config.yaml
d_model: 192
norm_eps: 1e-06
parallel_block: false
Each number is 128 + 24 x the weight over its row's rms, rounded and kept within 0 to 255. Layers, rows and columns count from 0. The size above them is the row's rms in percent of the matrix's.

# layer 7 MLP down (transposed), 768x192, rms 0.0872, rows 193-209, columns 0-95
size [ 63 107  97  99  76 113 117  95 103  89  86 110 108 106 113  90  93]
[[121 108 129 102 119  55 124 128 136 120 169 140 129 130 158 110 101 161 138 152 110 106 123 114 140 150 153 142 113 140 132 117 112 135 162 135 139 120 163 160 132 128 167 151 146 129  99 166 239 149 140 156 146 136  98  92  91 107 109 103 118 139 126 116 156 153 117 146 147  84 142 147  99 127 108 128 127 126 102 102 135 137 125 114 116 116 134 147 132 152 113 118  97 112 142 118]
 [135 100  90 121 125 138 138 130 121 141 160  86  84 177 167 131 105  70 118 128 151 115 121 133 113 112 115 150 137 125 135 121 188  95 132 117 161 142 175 170 129 156  68 130  99  94 129 158 122 112 116 119 138 107 105  85  94 130  81 155 142 165 166 112 128 136 139 120 129 149 107 100  73 130 151 151 154 165 149 133 109 122 143  84 158 131 161  92 108 148 122 123 176  95 109 144]
 [129 144  72  81 114 147 199 109 113  71 176 145 145 126 132  61 134 149 123 134 182 132 150 124  98 110 133 135 106 105 174 171 136 126 107  93 144 131 127  87 149 116 118 102 131 148 130 116 145 122 138 124 107 121 137 135 110 150 128  71 114 108  97 118 139 164 158 127 121 108 168 121 128 118  77 130 134 140 146 129 127  95 148 128 135  98 134 124  81 106 149 174 159 150 152 130]
 [ 91 164 127 110 125 149 136  89 117 132 154 119 100 146 131 104 130 162 132 116 133  83 112 125 140 122 112 170 168 141 101 149 145 146 126 108 151 138 150 100 116 117 151 111 192 139 160 124 120 178  98 125 131  91 165  90 142 152 117 117 130 159 106 144 117 102  79 105 106 157 169 151 117 166  66 163 112 159 130 128 106 122 101 137 121 173 134  97 109 169  90 155 170 105 116 112]
 [124 126 140 119 132 145 150 143 162 138 121 121  91 113 133 116 121 131  65 129 153 135 126  97 115 122 150 129 121 114 153  69 135 146 156  82 119  98 118 141 157  97 132 145 137 151 157 169 144 165 140 122 153 133 105 104 116 159 144 119 140 114 171 127 111 135 141 121 117 120 118 167  99 115 174 191 119 123 160 112 144 122 100  95 133 105 111 147 175 101 141 136 136 128 160 151]
 [159 125 156  83 115 135 102 100 127 112 149 122 126  96 125 105 116 110 122 151 132 140 102 172 141  93 126 136 122 126 109 132 106 143 153  81 116 105 123  99 113 117 107 135  43 150 112 115 149 140 147 194 169  69 138 169 114 121 118  80 128 153 121 153  84 143  70 137 134 151 138 135 135 159  92 120 124 169 118 145 115 137 168 133  86 150 119  83 135 114 133 149 119 124 100 146]
 [118 154 133  66 113 145 140 137 136  89 145 114 117 112 154 140 120 134  72 137 143 120 151 117 140 139 120  76 208 139 110 118  96 134  98 102 119 150 110 130 128 143 149 128 146 139 161 118 143 138 174 159 142  82 115 125 150 127 150 175 134 137 129 139 133 111 139 135 147 169 107 129 144 185  82 116 139 133 109  64  95 134 123 128 120 117 138  95 148 112 145 114 175 148 114 146]
 [118  92 125  96 140 147 101 172 108 125  93 142 153  99 128 182 119  97 117 149 133 142 112 119 152 132  93 140 132 151 139 161 103 105 130 121 126  75 122  93 117 143  95 160 141 153 138 105 128 169 104 119 133  83 128 103 130 142 157 153 120 106 131 132 143 141 132 127 122 133 139 184 131 133 100 175 119 107 139 153 130 155 129 188 109 131 166 117 102  92 113  88 131 125 119 130]
 [148 107 161 145 136 132 154 111 160 153 127 147 137 128 109 115 138 138 104 140 113 177 112 116 126 142 137 125 140 142 138 137 130 102 114 113 155 171 165 143 169 163  98 169 114 161  99 122 122 113  90 109  90 149 145 101 100 138 131 130 142 127 137 138 153 111 107  56  83 115 106 109 152 107 100 120 100 119 107 117 109 203 143 145 139 127 145 156 140  72 144 115  98 179 112 114]
 [149 128 125 161 141 145 119 143 144  83 109  91 144 147 153 111 127 119  96 162 146 171 120 151 113 104  93 123 160 127 143 104  96 107 156 137  86 151 118 121 142 134  28 122 153 126 141 140 120 131 100 120 183 111 124 107 140 135 170 115 127 114 132 131 137 141 120 104 176 136 140 130 132 136  97 166 127 184 153 121 152 109 101 122 129 110 115 117 158 127 157 109 107 149 143 124]
 [103 116 122 146 119 119 143 131 131 180 106 119 131 123 152 130 132  93 134 151 129 149 167 132 199  99 151 160 121 138 115 133 130  85 165 109 153 146 107 140  97 119 115 137 109 146 176 145 152 138 109 130 117 129 101 120  94 127 137 125 113 169 139  88 114 122 126 138 151 133 161 108 104 109 141  95 118  91 143  92 163 131 120 126 104 152 142 107 138 159 131 132 119 144 170 169]
 [135 163 108 148 139 100 130 143 107 150 143 128 174 159  98 133 154 140  90 114 134  99 114 100 120 131 141 136 136 144 122 129 133 118 141  94 102  87 107 112 125 145 110 108 117  95 117 139 135 145 113 126 135 153 119 125 158 101 144 102 100 144 134 144 109 165 165 166 155 114 149 123  95 119 102 103 122 114  98 146 146 130 128 151  87 168 143 135 145 148 156 154 177 114 113 164]
 [132 107  87 124 130 127  91 138  88 140 108 152  78  88 106 145 126 157 128 118 103 119 113 101 158 147 102 119 125 152 145 139 151 128 138 126 168 160 131 120 129 131 118 136 129 120 121 134 145 118 140 112  91 140 149 142 114 101 158 135 152 131 157 137 146 135 114 127 117 140 156 155 164 104 154 164  87 137 141  95  87 145 152 130 123 174  92 152 165 104 131 103 137  92 129 167]
 [187 138  94 155 133 121 147 145 152 163 121 161 137 115 117 142 149 111 144  82 128 129  65 154 101  98 128 134 111 122 162 136 119 153 150 151 120 101 143  90 100 149 122 132  86 117 132  68 118 114 102 116 150 148 159  98 151 124 139 105 151 121 110 158 115 142 123 126  85 140  98 106  74 120 158 121 137  78 172 138 145 155 122 114 130 121 115 148 164 118 134 108  92  93 185 111]
 [103 111  90 107 145 124 146 145 126 132 146 161 118 136 129 136 151 114 117 120 170  91 194 114 133 120  93  85 127 160 149 181  97 111 101  91 135 112 115 105 153 105 143 144 106 126 161 104 126  96 176 152 159 107 120 139 110 168 122 129 134 148 176 116 130 130  96 119  98 114 166 102 157 155  53 137 167 124 145 126 101 147 110 120 135 110 130  71 144 121 121 150 126 113  83 122]
 [150 111  99  98 137 114 154 145 127 149 132  99 133 116 119 130 112  93 115 163 152 119 176 114 153 174 143 106 109 109  92 134 111 142 143 164 102 116 145 122 157 134 132 129 118 130 144 132 146 147  99 117 164 122  97  97 118  89 105 132 112 106 133 107 162 156 147  88 134 139 149 145 171 139 117 146 129 151 144  96 170 144  96 142 142 137 130 168 129 171  97 136 107 141 148 121]
 [120 123 132 133 133 140  78 148 149  78 105 143 110 123  78  89 112 103 163 150 123  91 105 129 154 135 100 145 147 138 110 100  83 118 129 108  98 151 114 120  83 104  91 143 172 134 114 123 130 122  90 151  76 118 129 126 108 161 130 134 118 137 128 146 136 105 132 162 138 133 110 138 150 113 120 166  96 123 129 119  64 164 142 158 151 108 128 163 112 133 131  96 155 169 115 140]]
# layer 7 MLP up, 768x192, rms 0.096, rows 194-209, columns 0-95
size [106 104  95  86 103 107  95  96  94  89 115 110 107 105  95  99]
[[109 122 115 126 166 142 104 143  99 186  92 101 123 163 151 160 140  87 152 145 144 131 107 156 125  96 107  98 140  90 134 151  98 100  98 115  99 150 121 129 135  81 116  82 124 100 115 149 100  99 116 142 160 130 138 163 140 127 130 116  69  81 148 133 110 128 103 123 139 113 119 108 143 101 146 143 141 144 177 110  95 109 111 179 127 104 124 120 114 106 157 113  88 108  76 114]
 [173 148 189 176 100 135  99 111 139 176 113 109 148  74 152 142 124 125 142 134 128 126 127 158 152 128 131 145 136 118  98 137  88 134 121 133 118 124  58 189 137 117 112 139 100 113 128 118 123  82 155  94 164 116 160 122 146 165 147 139  98 124  95 124  86 112 136 102 100 152 139 156 184 107 143 109 138 176 110 109 125 103 101 139  87  94 129  88 109 130 126 110 114 105 111 124]
 [155 131 132 160 124 127 124 153 126 155 173 121 114 127 169 137 123 161 116 147 144 119 103 106 108 158 177 126 109 150 160 131 138 133 159 126  96  90 127  80 173 111 138 184 134  83 142 138 124  86 121 107 133 112 159 171 128 147  81 100  89 139 148 124 102 157 138 133  92 119 162 152 147  94 137  87 137 134  87 109 152  98 155 157 148 117 123 120 127 195  85 112 139 137 136 132]
 [164 138 149 156 110 108 115 136 150 134 131 143 130 143 103 157 122 164 160 123 107 133 151 137 157  99 120 120 150 141  93 134 120 112 100 114 100 115 124 101 117 112 121  71 116 172 160 114 131  86 172 135 144 153  95 101  98 147 124 152 118 131 127  92 141 106 139 116 104 106 156  92 142 127 134 110 138 148 143  97 169 154 109 107 130 128 140 109 130 176 125 162 110 139 133 179]
 [146 131 143 120 134 122 125 101 132  98 127 136 110  95 161 123 156  95 179 137 102 121 206 143 156 102  94 182 144 108 138 105  82 128 141 117 119 121 105 122 135  94  99 103 156 154 128  99 125 140  84 139 165 103 147 169 117 128 126 107 138 106 121 110 115 139 153 115 120 123 134 188 137 137 148 111 134 141 146 143 106 115 113 148 175  99 155 136 104 143 124 138 127 169 132 122]
 [100 138 154 176 164 106 120 161 109 105 168 125 132 105  94 129 154 149  94 159 117 117 148 121 141 121 136 144  94 154 102 114 118 114 110 113  84 166  97 116 156 129 112  91 121  74 141 129 131 127 148 103 112 111 146 145 138 164 122  94  88  95 158 132 128 135 127 132 134  98 165 153 176  79 154 182 176 183 138 139  88 113 143 142 138 133 125 145 108 116  72 126 134 119  80 117]
 [123 194 127 122 143 154 168 119  98 126 150 105 182 124 118 137 119 143  99 109 143 114 111 148  89 108 112  94 158 159 127 134 116 164  88 107 109 155 102 133 115 126 151 114 143 145 143  92 133 119 144 141 190 105 180 118 172 134 148 121 124  79 115 123 105 132 109 130 158 101 109  68 148 134 119 103 139 193 128 119 166 135 155 136 128 153 110 133 143 142 162 123 130 165 140 128]
 [ 83 145  94 144 147 119 149 120  77 149 151 150 141 102 108 117 107 132 133 125 129  82  97 110 145  94 135 131 112 139 136 133 128 124 128 111 144 158 124  92  94  93  93 110 146 126 155  93 137 122 133 119 131 129 106 139 138 124 169 136 137  87 129 160 135 138  96 139 135 113 141 130 138  85 156 140 174  85 150 149 101 149 191 119 171 143 146 185 161 157 121  95 143 113  94  99]
 [ 85 153 148 146 150 127 101 134 124 126 174  98 107 187 115 134 151 163 133 104 137  92 158 143  76 167 151  94  91 121 110 142 129 153 108 128 160 152 136 125  92 122 148 120 124 159 107 132 100 115 190 110 149 129 137  95 141 143 120 106 107 131 116 122 132 144  84 151 139 124 116 120 115 108 146  98 131 151 120 134  97 103 127 162 145 136 111 145 151 121 107 134 114 121 154 142]
 [133 168 132 110 101  97 100 147 116  83 142 114  77 108  94 149 116 119 163 137 153  88  93 113 116 141 137 127 100 113 117 157 114 143 102 133 132 163 102 125 127 137 107 136 108 126  98  91 153 124 102 116 165 116 151 140 192 119 103 135 127  65 121 118 138 112 122 126  84 121 130 138 127 109 159 144 148 142 138 155 128  96 117 121 161 148 153 107 124 155  62  84 116 171  69 137]
 [118 181 162 142 137 120 143 123 127 157 166 114  87 112 126 130 160 162 107 135 139 130 182 140 140 175 152 169 124 146  84 145 118 130 118 174 124 157  36 126 146 148  64  75 131  88 153 126 134 140 172 112 163  98 134 102 163 117 137  78  96 104  98 144 100 139 175 147 119 128 152 127 135 117 132 162 149 154 119 127 107  95 108 163 137 167  97 172 134 112 121 135 103 128 134 105]
 [126 147 126 157 146 139  88 131 136  88 139 161  97 108 123 125 123 117 168 138 106 155 141 213 155 121 118  87 138 145 111 121  80 120 113  94 130 130 137 128 106 103 138 167  81 135 118 125 150 116 108 173 145  85 123 104 153 111 144  91 105 141  85 169 106 117 103 163  73 115 180 117 185 124 116 132 131 128 123  81 105  99 125 132 160 126  82 142 153 156 165 136 144 135 132 133]
 [127 111 135 113 116 128 130 118 106 116 148 111 118 167 151 122 134 133 123 149 195 137 155 104 156 116 156 125 100 117 127 156 150 139 118 111 164 130 119 133 113 104  83 132  90 114 157 139 139 178 187 102 135 144 158  90 107 121  85 149  91 129 166 141 123 142 113 151  97  96 123 107 110 128 150 136 138 129 108 103 148  56 158 148 166 107 128 136 147  90 156 134  98 118 106 162]
 [132 148 160 148 164 129 138 155  61 139 182  99 113 122 159  79 136 125 101 165 117 107 136 121 144 100 140 171  94 110 131 129 172 128 143 111 143 100 117 126 131  99  84 124 123 110 165 147 124 108 118 129 117 115 130 105 147 125 127 123 145  96 147 133 103 151 106 148 122 157 127 170 125 118 152 155 176 114 107 132  59 109 148 132 130 102 144 151 109 135 140 144 120 133  97 118]
 [160 110 139 158 141 128 133 122 118 142 126 144 128  75 136  98 122 115 126 120  88 102 151 128 113 106 147 174 117 115 146 118  63 176 116 124 107 114 115 112 109 151  88 144 159 162  96 107 126  90  88 111 129 124 146 107 121 124 139 123 129 102 139  99  89 136 128  85 111 158 144 179 189 153 147 112 119 147 124 136 119  79 140 154 136 122 129 147 130 163 123 153 145 152 120  89]
 [123 144 144  94 121 134 157 119 137 102 153 153 105 101 160 120 158 147 114 136 138 155 126 168  55 164 161 108 100 167 153 156 166 166 152 111 121 113 135 164 143 130 142 144  93 114 128 100 137 117 152  69 135 145 104 133 169  97 116 170 149 101 132 156 127 143 107 139 119 137  97 143 150 115 134 155 176 114 158 124 159  95 130 105 117 134 129  86 167 107 139 122 145 127 160 105]]